Weights of a small GPT-style language model, trained from scratch on English Wikipedia.
Training: a variant of Adam for these matrices, 8703 steps.
Each number is 500 + 40 x the weight over the matrix's rms, rounded and kept within 0 to 999. Layers, rows and columns count from 0. Numbers have three digits each.

# gate: layer 6 MLP gate, 640x160, rms 0.156, rows 183-237, columns 0-79
# up: layer 6 MLP up, 640x160, rms 0.162, rows 183-236, columns 0-79
# down: layer 6 MLP down (transposed), 640x160, rms 0.123, rows 183-236, columns 0-79
gate183:517514546535485489472489555523529459460496526498527459489516512468470587541456481537460522489523509526478492536560446435522545480449551456530468503500607464512516494489534474529498514521490544527426482486552455533461449481487471471530465460
up183:573557545536528523571488464466470561434561521481518573442504523505455474449502508479535495524490481469413542522465575441559543462516497460499514459486492550515478468467507475405494446526461457487506567412469552521478493485488463496464582481
down183:539515568563503473512508493503434521459527523481495497510478459477461502525571502573491537465529438542477495585511548476547492413547475441558451502441550473446531462498533447487469453535515534464470515483530485546453492395507477504528491371
gate184:487451441465538485484500547463511475505444462498501519497485495502514534511445440487470455525442476517488472563525550406512493498500525516482474486514509546487507470495512458502497540509570595485507539492540565479534466492541400542553520467
up184:473540515595540470547495486523500543444492486524515494495534512480507449453566494495579500486556468523506493492506424551449542572470469452526530482526440483457518544472484494492520499483491472469437396517455429518418513512486486466491485489
down184:441480471498550493445511583488486486503493520517497497504480521498557491505502488525492483518476539520484502521489579483470495567544493507482471493496513507539475523510512537467486483485530577491554553486545566479498527489489424522557498462
gate185:524516543508538411523539485515551444448567507484539469486553485499478508575472512511521452563479527509493522509499496483527490520509500394404416448468410426579491486529496509445505444463457404509568512603587454506517456504564540522503529460
up185:532470484519492473541439512417519514417541521520531567480580397460461483494502484494547493458497528431391533524619477486506510552483476458477508486517435472490454505471488480497444547474446468559525447435496545410528523548520479534542454491
down185:511506531428516471532483528481477547555494542477477545472507506515543408444426550493534492530488503540434550523587468462479523506408532466523481471529514514436455498461489503547504549417497517448451507426460587439549464558504473542512452536
gate186:546470419510510489512456499456496527533472543561460498559540481523488502556535455530489500466516545562516477511516547471517492488507477526498528480519523447594495548509538483503526525490511443448529526547553485542459499516502508529432480495
up186:499476566553511529536532489542502507478540496501526558471542473455505559524471509548554517511535485463506526518456484492496465509501479501505470512477563493521518472501519488498487483524533501537555539490499562476478488485568466471449540497
down186:574512481477520484456496541482482527544476518533479491515542466475510461582527497537501476468464477533493433527481512498482513491487487511501524458527501479581479550476545512490531540476510473479510508500521521561494540507489484542425427478
gate187:533523501433566581497509440491522584595487510484461458496506508492456501522488575495472521557451550474504556511486512470526486446520531472467540579495494502550459502500449484463520484515572539473457588563519533479522490416496472539505539460
up187:522494540517467500589497477506445531548533529571495484440572543560395530495545512463475515455549529533553479512485476463443494476498464507486523545426519541480521556494556482495509468457520453518491458518495485535399528479503463577439445504
down187:537503462459598601489561500487452530529557490506477544508461479493501535444459462539492516536522533478491453513514535543543476489428503460478511439514529540540496439455490489491499510478509457513487527548442528574564560485512546523437514494
gate188:467526433435532523520524504482438474463456546488533492475472501495442480472474469439486503501483456444511527440483476463511519495533474529523445500538413488529527484460535490528478515537537622499499511513519527478463501497521502532510463506
up188:501509506530464462543523509472474482521519451464544498535466440429466457495467549510556512464463473538504493520525514493482508564483525510478552423475503495511498437472513505492485472547489459449477560475463513489572535451467447495498488491
down188:545492521502540490548530494443539538426509527537481510479556556502539542513496496514447442511520511517512513507504517514524463498456460507472481507528481505472484563538544494512532489474514514524502467549491496504461418489490508532503551479
gate189:558451570517527535524565499477479426438487500545547516435539474530457592489489472468525474502500492510496509489446553462428495486477586505505546539488500509485471595457470546482460479476572416526504469473586575491507589489530514470459505456
up189:533424523521533459515547447488476527456498547578527433468552479501517517532427475456482418478479566549521429382503513401562510526559492456440537475417552403452507573408434502541491479436532523544481464461540490561448494563569528539480501480
down189:511510447524467377502456457522493544530541511510454415476510456485514461591593507577453433469476421449448558415473502493541507446497494486522478389535510512525490499504572490527522507638514528460459504536434477532489381507462486593497558527
gate190:482546532546537518538570512475604451544488461452502510382617481472458483525507527620511524506535537545495505568471489442498479478454520538568516519537575545495487566562521532543520464455479498469487528567552505520547543463510575483451535471
up190:520485442503493502456489567453472519483487533576558494549490452465494501550511554523457479500489513516513546541467536503514566556575504486553567527530473450406459483411432479533447470500553486532465537486466495488494530467528511419464506503
down190:531509460509525481507466548439491466480447540510422527607469460503539544458543476487485526535509516524470588503573542513468553560571548484474587481523500484533471528443596525499511521434520502549515552453440497506474502439477508472547441548
gate191:539536529512469542492544479522502463454539512467430498503626549529485518577479515480527465526422424442459461505497476477479405513444568452509438453526547457514525450532472485489508440505550579510592556499515549490580477533518562475523465451
up191:508529596526447506530466499542495508501509557498572488410499489502442556487452485527523468512557506515435494476553500480523471466489488485538550504505424538486507517486499414479515519503412458428429483542484495527493588500459451490535483513
down191:513525564458503472482539408506547496417516504459534472443502470549498557506440505514511501467496466437436431509521495491476413574503450532578499452511500507458473467505456480478489496435566580543496502496464478475477482519449432500533429470
gate192:509510465507520521511526421472541526465512546483556469500607472473542516482495456480545545412521546514468547521529521494461468436408503457517541585593465536604455482512543505490503508553546451520542519522500546489542557511573442501425422469
up192:577527446437526501457510455519544490477501488456458506461509456532557546495492477521549519501500527536450532487492496482537416486524478469550479535498482483528503439527479486443496481562548408555568523512506538461536531543471425551511501486
down192:491468511508451456535499495482495540508490463507489501513488514427502490524537480540473407527474422516548496486567508543498543526597513463484487476493491503501517540491571519494492504522467545445441440527519560587490440534458512518478559481
gate193:483496498524534566498510454538516477428578488626487514499493483504513466632518504529463531547518503505446432528487486510464474535511565486585457507416500437486474526452450436533539572450515498486522493544498475449484470524444455462459448477
up193:541553509518518490477421522466607505512462462505564432518547506547506476416504390541513490566470484521527540502535495496398463492459475520489493525464493527517537470540482487500481496532480446562491494497487562529499463551570505515561504483
down193:410576528501512496505503551508564501447479480516559460533454551574497478546474475541436504489536555431476430530489427456457442471546539518490525449431455459482461535507469499447496505434538521504489512516515566488538437581465480459487479486
gate194:541459520463538547594551475459445542434513567540524538414549476519540541514477509466522476468546525496520498507472447551556454440469505481408481510491523507411481539451517505474483524535515448567515515507499531420640470476441465519496587466
up194:517587492562430479490595537540445449488452506537467505465569448512570509557480473419451515513513570490494522467478545519449559500523554492462507453476422498515558544464538543556546569523524582546464520572488429497559501581452416465437503495
down194:448542425410440474529598614439574484471475500473443489390527471454541501592507476434408474644478495530519563560508531508428480447505520469537551489478454464546533563513532528500539580488507570526473530471530440451517482512427451397538531517
gate195:486490511482584509566492523490575491471553492427443376451510444563511494511516424467524487453535488564501517535491478503489449426503526477543494465515523454571530568503521450529465505447502497522552543479535563433525559545499481512447595455
up195:567536535503445512497577485504472469468509446610497490511568476536481514486539489476529492502484505541555479430447479538522510539542555516457531427599523511429474602667429550520506554501562534502430515565495589501509463460451562547583474499
down195:491539531501494500497546476505465480496466527574544443489571472455546525523476533486553491530532572523488428490496526598530501513554510497501499439476539528486516610570501537533521570475506495492487543492557561456566511523455539521500493502
gate196:558503488570456546505490433433498536468471576532524499520515450501567484489461523487498495524471528499497506558467520497508422498487522445491519490470550524449507485453528408615463480484450549601512494481560514517501452466566506539428520489
up196:503577492502548474499463494482427592498468453453539498440445549529543477530481498531524544495429467456396516525546508480575516475491474477478487509522518507455517462461507544510443446489514463493453505486483457501476456407490554421561540499
down196:544607558507521494496472468504537513478477537476534575517538504490485471494465505540456510557531552520525521580448429487437509537520484484502405558517487491520544476514460517539508516473507506495563485527527526511476454566527514511550487490
gate197:482517457574466513516495416487454509476610489533579470443489561505535552546621554467480467401491497511482512513510523481500464543511493477499513446526555495494585464512543440535454411469469477481509490553488381507414535552534506496492472462
up197:535480547550498462486496491486548469502498462464525519519562522577431490512530482511445525466460549564494457493483505489432476514475485495514476447473467514450543536523455470491469480502430440516481441478558482528487510471554502493522480506
down197:432441514495421479438457471455508532442491487482570501456591535513543593526521559490519515530526513504517471505511488509459561528477497489536569469497513493506527491452504528529540493477565472475476590523496480497511492534545490543457546564
gate198:511495511562553475572503480478613546561522578419476532535456483489470485507515509494468483451497491511502491462459433506536505467477534505571509537499429550528603548512530477549490515495461527518593507555441510508465580436493511498512543483
up198:517468451470540526514526515508391452507486465419438547487535474488517538454551424472527494503561442519520449419582517481480507493542508407417456517489524488515501502470629537539488493495469566538548480418552480469553523555484443453505530530
down198:501475472433443512500530505491467430518452476472530507501469473526508490499443506488483536600482617588483477420540490448489524579561504494429529489505507494531426511421544534491517544471476508557548508462504536441512611565447485464495465538
gate199:521432484541451534553511473468456546403501514500486514389485487492510567577434518528508462525553446470527518486532496552516519474455522418484510586523548497572540531478489465517457486499522488461468491540540495510482583487521533510522533451
up199:535432549516527469476475477502514526472490563533506555515528505524423553489418497481475549506474538529520472593498553532482538420374527465495467559562469529417440575459490596438539465506440562508524551445580476503572532561543482616566388459
down199:493507560492560444485510512494483526512439521588479455545456496546477447535483474479454477508501457548511560554428531521482483522451531539553476493529430511584484449526560468485460448520471500470476483472484569470416458583466528577539477392
gate200:426453494495486504486522510531489516503501477520510465463478444515528487525519526520518533511591506499518488502490500516440446526515475537478564445469432482520526468534539517466517474383514479430491481533503523489455552515527473443485499493
up200:439500420517455407447509509496491519508456539546494487500466552489501524536516491499507541502508511538517513499536508504442524481479526461512528470485487532524489535436519439429491567515520556491469541486531473525495498515506533542547477495
down200:550518531480510564508497494502467477480515501427501492532526508479502444424505539522495503482448490500480527494504512502537500454473512470528500518509511500508476498565475536557501485485467479476538455522493544476482453533504489491464509502
gate201:536455471525479520503505503516505385521504464484526543441524503440527552490443536506465481512516452504528559488498508473522456545492509508482502542465446492402487548499407433545586512448523522509545435561535477483506469537506572497455460522
up201:432527500506516511499511483540506507561526468481517524519509537480489444511559560499517481501537496569501522431514494489464554533516414550566526527532508510535427542537480500503528471482496482459571511440507525504471497407426544489510499535
down201:460507524452542517470504550522494613497459542573458467520522436502525504501510478522537533484443466486478462537500471513453578385480531469494497475496513513532516484474567550492501517517477541507474522456479533477436495459519444470582535528
gate202:496539481467495466519467482451537557486521475548463529527511491487501513487517541543566457471461528489503556503465518468530545487485522517510426484505511505494539469518534510556530467486477530496519506530479499477565518494482551515505550477
up202:483490496528518482548522480535488496479487535483494506478501467457486557505462519515483502495503503565539558467393489501495482501442539479516506512483425548518523572449484479481566519437464514522410554482558498466539530520484453481469589480
down202:501516485527488468559508498497507514460478477546455552489539468446471540516482540541532469492436501562550545514386477462517563505463520515522480525416439530512546507473473500511535463429443553494463565531493473440586532472510531498523533455
gate203:513545447505496468485469466490531507536517471536480501552475519552412530488553549526510433509483567504530500516520491444452548503467495464491444498520500603474511517456491508532517531540470540530464524567485481488448532445498545522522455468
up203:464459484463546462505516426517539438501549438470543534466426497458503451486482496537488548487429513509508519517521521507489403473534485458502553520378495492517466534497490491463442471493454529440578474454517449516525483455531490489482476488
down203:543556497538543496521567510500526548435522472453470490548572497579419533519529557574509469488498565469505505515573534511507484561461458516488508475477505553501515543496497501540526540557452525550477521517550437493434500471515489506446487483
gate204:539486530553491452563461512489500410485585453537507458441563461469436536545479484497484460505500524478465453500508516433478447456513596458516506472496562496513520554503536478570529456476461514412550473568502493445476497456594484474450475471
up204:554481431529548441447618509599578496587519445540548506539501520463495509505479496513495537535417477519520493478564547503534481440492464486447489420537521492599500450515446478486441499472499465570559508475494491528521501511505549501519457478
down204:481559438509479479483566494560465526477496449490482481493478450441408541605480453538481508466476484498492537496502465496583583461563458515436452374525492556493495569466544493484429446486427533495552482396494462461479460519508603480519479447
gate205:511523447489580491448506498518482550604459468559471466545530517513466511547534449540523562503508457551510544484507517582500502512496550493455459455462508466519497498559568504471463541506524516488524489487468540490466483544500474412587505461
up205:486465487462452499497497456524486461476525464430540475499492462506514520517514529489489490521450460447439498578499538481539493520497511492472545506485462464481459467406498540496598496541473464570506480568484524505540503504478488516545517489
down205:477506523525486498449497554496500493548500464530494499552534568542500507483456519500532533537552506546548463433523490579497492569504484550509484491545525516493483541545489499505463498464500515473509450423469488516441516527562534460485449500
gate206:471531478506526502426532507502545450468527495503527473525508495557547526515470530444523495487491507521418532502486533544531534487496526468488518519412478484497537456482518453484495511551585448496452483527466465458458519544452432482498499451
up206:461468498492506505475455533427592506519526532522519402496463500429554543463543500461503544506568489539502488512509510502498528508474403541552481508482490542480471532524489501479485571563514574413513472511502529463576545471466525495514496505
down206:487488515443503501585571462483484503500521505492474487498510463469459510468529418542506545506492468447521482492482490423558478509438490528521499505570582519549426499466539563481470484442436541497466503478536530461565482498514540542543533567
gate207:496456468552557552489525571521511475526474506503464462475459441464457543544518527499573488496463482582510461463502529414552491485518511506547542543462535573528482552525507511439477585462471520521477521504554520478482492468536505456475544490
up207:440490422414515589448507549450485495463453509490504457518527523503468457482475572533474513504506543528494492466515504441531548500445494545522537503504489510557442528463541526470478508517548503507446542496559505481508577422506489484453501500
down207:516505546454434459477453475497493475451507507505513491525560528508573479453495523465458492540518450455554511531503516577447490496456499471436446451543476431498470459506520484487507460490508478433484473463446489480535534512489477489515496530
gate208:509444468533523499496575454460506474441546527492551420479489478478565499486508479489509480488477522424524509497510378459450513520539546487466504533519464518400517521409481481504492486491550529568511464591479517522525506434560525482493419462
up208:529468458565468487461487498506494510485546510485553549424479507501543502534466445506576518529565504519506487494453503460484486512505496499499470458477470533495508510557536481481481518412520492515487451525439522582486419509476561522546539480
down208:455513457491531447471516487501512520515508514504504499471511529522514461454539530502469481453467493409422488506502486503412490439502489488473473493551493464550391547509460490541468470435497533550557519438492531568569522520553480470415529534
gate209:528406484490503489508521474496474476458565552544565553465580519505517501550555496454549528483505520568510462515512458466493470439461614501520484510494423433495549483570568427548498539434499552480489496476553434528549470429563460503464602487
up209:491484474468481584527499475501470549500520432457493515475465465540544453456438570517466484467501465483548412431411416494501516477473626498525440484582485493464506518470461485417457566458506479472442421482489417591481506479450527457439522493
down209:515533519493485553569525498491543490545487473471455539490509494442435545398444573591490445482508463455560444474466507485507493457506450492506510481520514523501570447469435466432492497476496475501527514535482536581494525520475457534514469445
gate210:545475528558454540478542480518532484491584532510564497376476496489400548478485520486466469383505557521532503437431563514483460505497486480476485541430504545455475498375532510525542502456426518524449474522498486446481546516521581486408502472
up210:512518493514484483551442546455499467495574497479389435489534484513430479522482567566495465508434508534514505487569411524498498453466515499471527540481540560542422508544462530462552497475514492511516499569538474498547502484570538514515490523
down210:478509520508460453532514528573455475535475483531500545502496587503497469415461511458472466439480542503443450507545562504483410477514464484446530551476474476551462510535475482440473552462473589471473493490496528480494586545482414473550475496
gate211:521536528512568484433461491504528496477483501483484501484514488524499536534459470492543476470426509459485503570579424494520574522409499502474438523512517541414489399478468429496526531609525491464496483437471565424524576471475394434472489455
up211:532493520440471495504493475487493465528506481557489412507546518493563521500486575511472580546486504541518490523496486524523439510509533432535488557525533615431475521412527478512495504531544526522456485529569541507530536542517482485527527504
down211:490538548558501506521478425500412542470480478480541578528479516473437526529475484448552519464453529512479546442500457467557496491437515520500534515525541461487519482506551522515534540490504476495492445483477494479477462480502481560541488499
gate212:430442399473501488453484510512574492503506534479475453519485513498417475486496512550494488455499484513499507500532510559572477502506504481522491564509491533539465483538540509443603527533545495479537484573532515532560449520562538482486473476
up212:542490477401456504436440501459496491542538451553482434528493510495473466452490520499486515485498525515521506448491475528472510517470494542529548440492486563539480489543565473528526510526573512457500510451470519499487532491481560497523492508
down212:507591511494524495546497428499478435570533427500476501529527472528501570520478504503504543517521523512539450519481449532460416461550520520475445521450533467530513473503475502534492460497471454577504489469430481464529543494458486498536481530
gate213:510526485553538542484504544463495417497535524490537541511515477450510505530472538509482469474495488491518480538472503521478420457530541487517439548482457513475521475514496456451452513544498534520480426468478503432500489499515478493405464475
up213:581484482553475569469466594529528427559492511505501514630507497493470458494552517451538521509535473451511471477495476487479518474531511462508505469566504481503509482476493498479479574555502485520486467491479477545493429501495410494517475508
down213:522472505505372477449486506532521465579428510523489486563477506567499480434510505488496591561553545449477482392518476514468547574544466494526549504557521512511429556446504462504513539519449462495519491561485434526487532521517419471499524574
gate214:455552553532464491458390497502480467501504462429491494455431500523519562456496471454464518476495501521571477438508500557450503531443538520552499480514515529516474542484519480572486544479456545520479464560495546561502521511560499517484448516
up214:463560498511448540490511543509507532478525462466481483532437544517480515456533590465491532518430500555457505498471512528554482515514445507509447555526466442519512512533474514510536439524502465497489561560480433453535445504502444468477483521
down214:539422479480498469529526494471443461501427538542526499496558481483511441579498479563551430514512446472509506518502470412477541450519490488457508494495543556488490482459513511479517521495457520490527511424550557495511502460444473557473528492
gate215:497488453470472477492440512541468478519490490435439468540534487502479539510484470440419501465468526509468492561482522536524439530561507478413496539438526509507521540497544506472396511506511492498516501571585502525402534479485516498443472485
up215:507479453463490493506447541522548538515571553517476489469488614524459525525576575469513512472447472534499515511494473469507436475525468573454492482495506559486501458528516461441508491498571444459475497461459540484565496459515549514508492502
down215:458444480527486511476496486506476498539494529465464472468529471418466456537467475446428432500482478438508518580507501436524502498493506512457437493487411476477561575428491486524397533489509441482508476506563485556545509491483523575480507493
gate216:475480493492535541465547430510577530442516540495511549566482536431469504530472493562417545517512481554509498467506534494449468508535499436422492521484475477543569470425534484427567464553554537464473503533468542480518525460555460456491493493
up216:474470487477514559508503549533493501488512539575557452466489509499447529441538555479495550539500492529457468510479501462520515613445491490492496489502476567480552548496499453435511511534461525504444433482444434466507424516490545484574486492
down216:473537458407477517450523453504501530508556560532576529595447480517402548537458439499490489514445470490497480505428452510444514482499476455474525494513477479478519528465509480462441521500535524489471448535431568513545485502565484530500570481
gate217:471496455448500528487446442548468497529492568489452469508531503516514550567497478552538497510476533502527491571397481488495520539426546487442481523431485545514555523436531444511479442516414489505475549501468558449519541517535483486472476448
up217:528566569445472565530485559535539502536548538429422489471538531455457553452484495430479526465444443541451510588569553465518513460443421456491478495557536442513593480472552477484473464592539527450573530419539488449511451535540427494434533507
down217:516500531482558595491512508632444537480488545365545420538475522514452568485481474526500586457543518502506522478495561467487456518435457592529496538528533506522602465549488517506491489546443516522485489489469439434503507566573416527489530457
gate218:485468469438554501509462444544548489562510487559409443511532513528491524587501560489509519534502502555621440533526463505472334533497538420518448578460482574525466500587470466518510475501443556455511491512559536467497487420503562497472498438
up218:540461398535476508449468483475618616507492494451480474534554566577555468573485476488515542527511466453541514506421461378558526367589486509466499534455484574560475446491509434465499524438558440479459451512501417579478574386529515493502592477
down218:521465393535535501415452428521497568451508568494454476427593569541452476504457412488684570565568475556485451566498455452511503400524478536436490493509478523542431541434504431516470466559555428493490448475543492590522624488456498455505536412
gate219:510552453532524468538532478471569455466482579558449434498495477489453536529471509526532444525484491561496503533523511422507400546478478483564481486493496486484537516459457490480512491584425538473508468528456569472480452511483445494415528485
up219:509508523491477431518532511442440570521506473499544429517406461534562483402423486446546551505548462469481489472501548503467574506507489490509496461453535508498517493549472505495464566536472465538473411481443514478491480565538464529493437499
down219:441447482578495526485504439445448590528561475490500505537501526539502507390477414465560557474591454491460451489518545537537504527547499515406564508421482562478507500514578455537512495488486535523509537474477375556486501455545500476466478491
gate220:508434563510550497535478456459536525494544479552451506491473521510487475521434486540582450529491562513584448503458459454489484525417498459520494513495556472561505527518485474493520485416511469475574522464517500485479460462492498566544524473
up220:464462387459460506454518468587524481497570506469472578506434519543510533500522561453394486404509496548546539483457470539528462511511501477562478472561499427550501451507540463442492496497493515462526504462437507480483449456519570549491501525
down220:476557468547494586461475458511476487371518440487507497524441465488436568484408461487476436479478529504448478497418447552589447509527517425572496499588561464446541522560498513497508482494549515460495468464522548480537465442555500473549507514
gate221:585490504521486594497499445505556497448444538490513454431487526566511537522506498549465528458494521460451517471548559523489464526503477464445542518533504475503501428513510522584506434466529555471536570516507485502464483461551506537458566451
up221:514446543484525514528452506521533527517505453442406515440429453510560438473478460554488523500508564505465528471436554437494432407541474517528547456496516486449458521448474412500521527490582504477581509508511519457493423554399500584415517508
down221:527485597437501442555536535440509571512573584527465514440638452568553467471494480491450471499510523558438525438516419463511491486492524499473473491516516466501455433576550546418500578421464533448510423490449457575481393511431534447520533520
gate222:518463478489530551527543556551543441485524504472516472398439509521463529545505510487427459486471551491542538448501498416536498501441553480481478501423523519489535543553495484563517503491446491492459593498506503431443558436480518615523569452
up222:503557590462440483432410511438530434518497545430524513503489446492557491568521497531433542438490518485506521527521555539525502494567481466512572454460513514495492484472490448519524522494483443474501536398521570529475569493511392527562433502
down222:518513524454549502471510585545510415543447522462495465503469537507549518493493494470501491480458529487495499544571540532500477512575535577457523453405512510537605440488412518437554599511459485535436486437486581451525502470534519517519458474
gate223:559502546408551533506466500470553542481528513506456486497523561468431497531448513570453508551485517451484449610569511420545465514536504492477473538452460518513513546446477467540546435432519443544542504504560513439516425483479483469505548460
up223:540504464496452502523509479520496542494476573452490541456517514521482486488512543419485506557534481494473519517513520450493479502589505519480511495472539665509422480510533420543531440505476506525480585471572416495432448538551559473463523507
down223:483536413507443510486545538523484483513553558494458475512518420508497541512575481411448457549524463500483536461471524468475481462497487463466543510402531576531460469507631522473507464522468504494464473438562444557495397397545515441562525490
gate224:562453489501522501515568438504476498535463526536551523455513513504484486515479523540483533531472468503556581505495489494566557503540571436426479537553499476536560575415481506444525554420553557482490528519461571466495493420478525477487519480
up224:523515417467485463473460521521420521473495439525505483502461554466547479499511536535390504552492550478571507519502504432488527467502522572499558530539536513444501563490464485537559560502431530467497453607524481564479477541489527480488487484
down224:468442448552485532509487495468539550374490470512451502482499564504491470507533524492548462446516396462460527468484501530446470532446481504513433539441478570488456449530507519505515440535419553514532457458526505506478518471500451575416520505
gate225:511427503523541462500543507437508484524569491509470522463554437500428481549553562549537459456531487543479485444488482478516451489503506502426463518488464446487518461478477500541548525512528541576520474534477509488532431485503504400525524474
up225:470516511478484561543538389511507510524551514536491496432527578507497545501437514575444499547527542531448508457452484466458511476479520424453437545575492592469579482443421519501533532570425478488515454490535467570503513499501484507499461490
down225:580495470494510506586496502407490549479471524524462544435582500435467498495472512560453442368465458482441539451487483409470528387423565513465464512509547534496519469500477521495485499513459515440508555543546504566525465556520554528492503488
gate226:510479478484577513467491459462552496443480454500500555490497518414446441508489465470481529468481518521530525530434448518530499407521543502515583564454530508533521518514534481518466491523560501575486527524535498480520451481443548524507555465
up226:486489507586455575526517428421551521488537481532497488466545557478465471504537482555531527584533533511481507482452454473556449462498488462494448458495538510490381547460524433473554484388478535538540482539504550513518572464497426443458487488
down226:454496475537545540485521406509540476415498496506494534447530509500539422510587441575508500491430452524553514397430441510577449423515476515531498480463522547497519517536475474484535408420526544627517506568448502449519466452414537455432562426
gate227:505516476515502490487524500518535472567523524535519492538523510508533485506507495524521482499479465518594504475476477547495519522505512410448459553508484529542461456456549499467583488558484539478467519603530542488525544453490450478516515454
up227:413452532529537478487564525485578507490460438491457469537526492551498563551529476483510456481516535508449504472498502529483515462548469455513552500525428465536459495493505475538484538499548464485502512512484505486547594516494497482549542509
down227:462537558524503495499469490430532458521501472502539510488550481524475576511452543475428507538573565429405490502495468543477570445531464496561523492537490458480521572553473476477507533459538415461590485469473519475456525552537506475508531490
gate228:512431490483468514520550414480492518501502485490444530480436470505522508554522522489460505544503506459559472502510500411534481528483545488416591528500506494471433478520462427473438497551504517508502541501538482494439461505501469497446535491
up228:523498525452500471539472483450529489572506514410459491487574498474522527464504496493500505479467487464492452574473442504552527519504536446492461540531449510481467435508483509568527463550498511503537462525574479542544530502541480500519499505
down228:463477488500551469485516498551459480512566548495491482452506524485528484550513542441529584478472496490504460458511511414553491466502560498423489469575616434453485500483422471533487497449487489501474529479538509538490547524491478484495477469
gate229:620518513476481428550473575488551494477608493459496563516503531585395497582471494572506433444444453431499601515468457492488477466489568527512489538512462523514522545431455496475564476572508519559511472547514479498510497459542506473508481483
up229:570535451469475513452496407448515537497463557561467449440470456473494580509511464477507509562447497520431494504609573473584461492552505387517420563547555443473474504475519490530549417516554507502483515501503454519491496493462503549473581519
down229:610464554481460493509543456517471521493523510458538542493569475508434549478475445572554526477530510477516526517567550499528410505487490548513453563549452490475467550470456526516499476493532506519509546505513494537498451490433513549494440510
gate230:484491532521512472475494536485497450503552478545480485466541463539484464488624490499441472446504486528535522486500515482489520499437531473455526472497468518475533530450534482479540494484543456463506518483472505504507506559500524506481496492
up230:544482562504454456488445487505511523472478552531558457514492494529432515487599513511544493455482444490496475516578514520545517572522564464514493527483483492512503533526488497473500491509454500473487477503482515473477525513567502440551457518
down230:479537488525488519560504455458501441516496487476500470505510476513530578534465557509483495512523477466487518464485501541554497527514446541470508509449486471498504519538491547519546475553426515518516434445454497476488474507524480516476505507
gate231:499543472480574477533436525531494467544515536527501510518469546527463494560553489497467481497473450486470486521444556531554371502544463498511496504442442473572565532507557545456484437491497503484507536538528459451483460530518516482477500503
up231:487502526423562552497463506491502500548480530523503511521538551449521472479486582479492534571455483462554519470441503505494515496529500543528509487503532498425552506516504489449516465556515527499439573521506493528494455458503430497527497524
down231:490481526517478570471520487498525540459504518456539514488499524472534508497505553506525532488548480516519481467546447507446542479424570531508492400534495493471499449528453540442527511532500492523506486452534514547465473517488469485485454510
gate232:530514458560482459476491499458549439454474582561475553508451515542341521462538515550525537495453510523529413535558459507521477514524508544500495509505502549458568468490521442490468497518529547538501521460545487455444525415504456535503468467
up232:399501542437508558563506513490457561505524452447450496471516508478567409539513495468451473507530475555465500486494494525449477425490426479511527490521534424543487547463479587505567481462461454423534422530487491520516473626498533430515558483
down232:531506470573493506478445520443508474483495504510498576480475505563430527502529548533540493558476564508511462587493494506506518521544534553479429545510432517475553483553498468504491498484498505579505496445518490508468598479517476512506451420
gate233:442463415494522492511502397483540532426482531489523457504515480629489567570591495506582531578473554527478537459449485508492423582443563478503503535465548508526478579565479509553520520431523407531504486480490484526492453464561478492491535469
up233:493524509449526495528514548519447447503458514510520440512478544513564520481497504509537523531496511523550476521457495415462526482513569513490550455473577574498593549469444534531523468526523529460496532547498512517525453520436491526512534511
down233:446577463467480502477522505427477610467420430472557488514512497484481541504431514518463507473464510529468457461447494488543501519481526513444551465530422435438500421502585486539569516460475502507498577494449447464421545539532486522465431491
gate234:577554477550447498505482483446608466447533483466571507472470510481417564571456482477487527534461482519489524593586549471527473530540513430440460595474518512470550508470527422530442435576482550505466525494509497504569554494516511567465501472
up234:548515519563457385475566542505490460496417521501472496442433513567516543477463402457572447544520513427540534531560499504488564438443507448532495558478443507469482400479449396536449520571454477520496466521532495476620585483539476490533519477
down234:506523520517518511538546388556556487471440523523512521531443503472511500529523473534507494489499363536478554554419476491494538459449445485528556468470463461547509507465497467442441518539451429514554515481427591449475471442431534529489537496
gate235:466409505572541603484582505458517447480513514532461486430550545579534477581465521575524464534569536566505513473459494538441477520460543371476534486428558491496521542504471521572494485542469459572536482486506519503543499436498480517543561456
up235:503466500540528524499526512503453515447532426547519543498445497534523502447511498448452463517548482463444435490511481467499512522596553482528493557485463529468448442556466499511451515521527577415381516459535464434450532484428608516425458487
down235:471474508505557566433526577502504506451522518592529496521473497543500607566472560520421566463592546448433456505460524649426493505542459478547462485511489569475488467548488550575447504453492532487447473402469458436436427514465516448420434505
gate236:518516527553466565494491476461555390472487528460513480398500576488472612470379556524539448487554514531473525472501485485504440461496541421470425506410524512480493491409459531546544511547536498487512430495516511476475455473466522532414460460
up236:488475443500583572470506468564487591497519497522423485494556497519458525483427544451453500501499432468460538519473542473522447464566489426482436517449450511481544569502542498447487497437506511486479447557473484507487546557511550525490501469
down236:446539482513535565527525486439549539495475502473469513455533484504410539529500433521507566535514455459448476546502559414578508486506472494513474468543456503481587502524527531477525506397542460463515484541454481555503432505459535514514463475
gate237:568439487512552516491511487477475475488510550535460381415494502490572525525495500520500451490516509482493558518566476476497479506511514514472557490549502437527530459520519488486555546485484551481553515493517586525489527532525543491473525490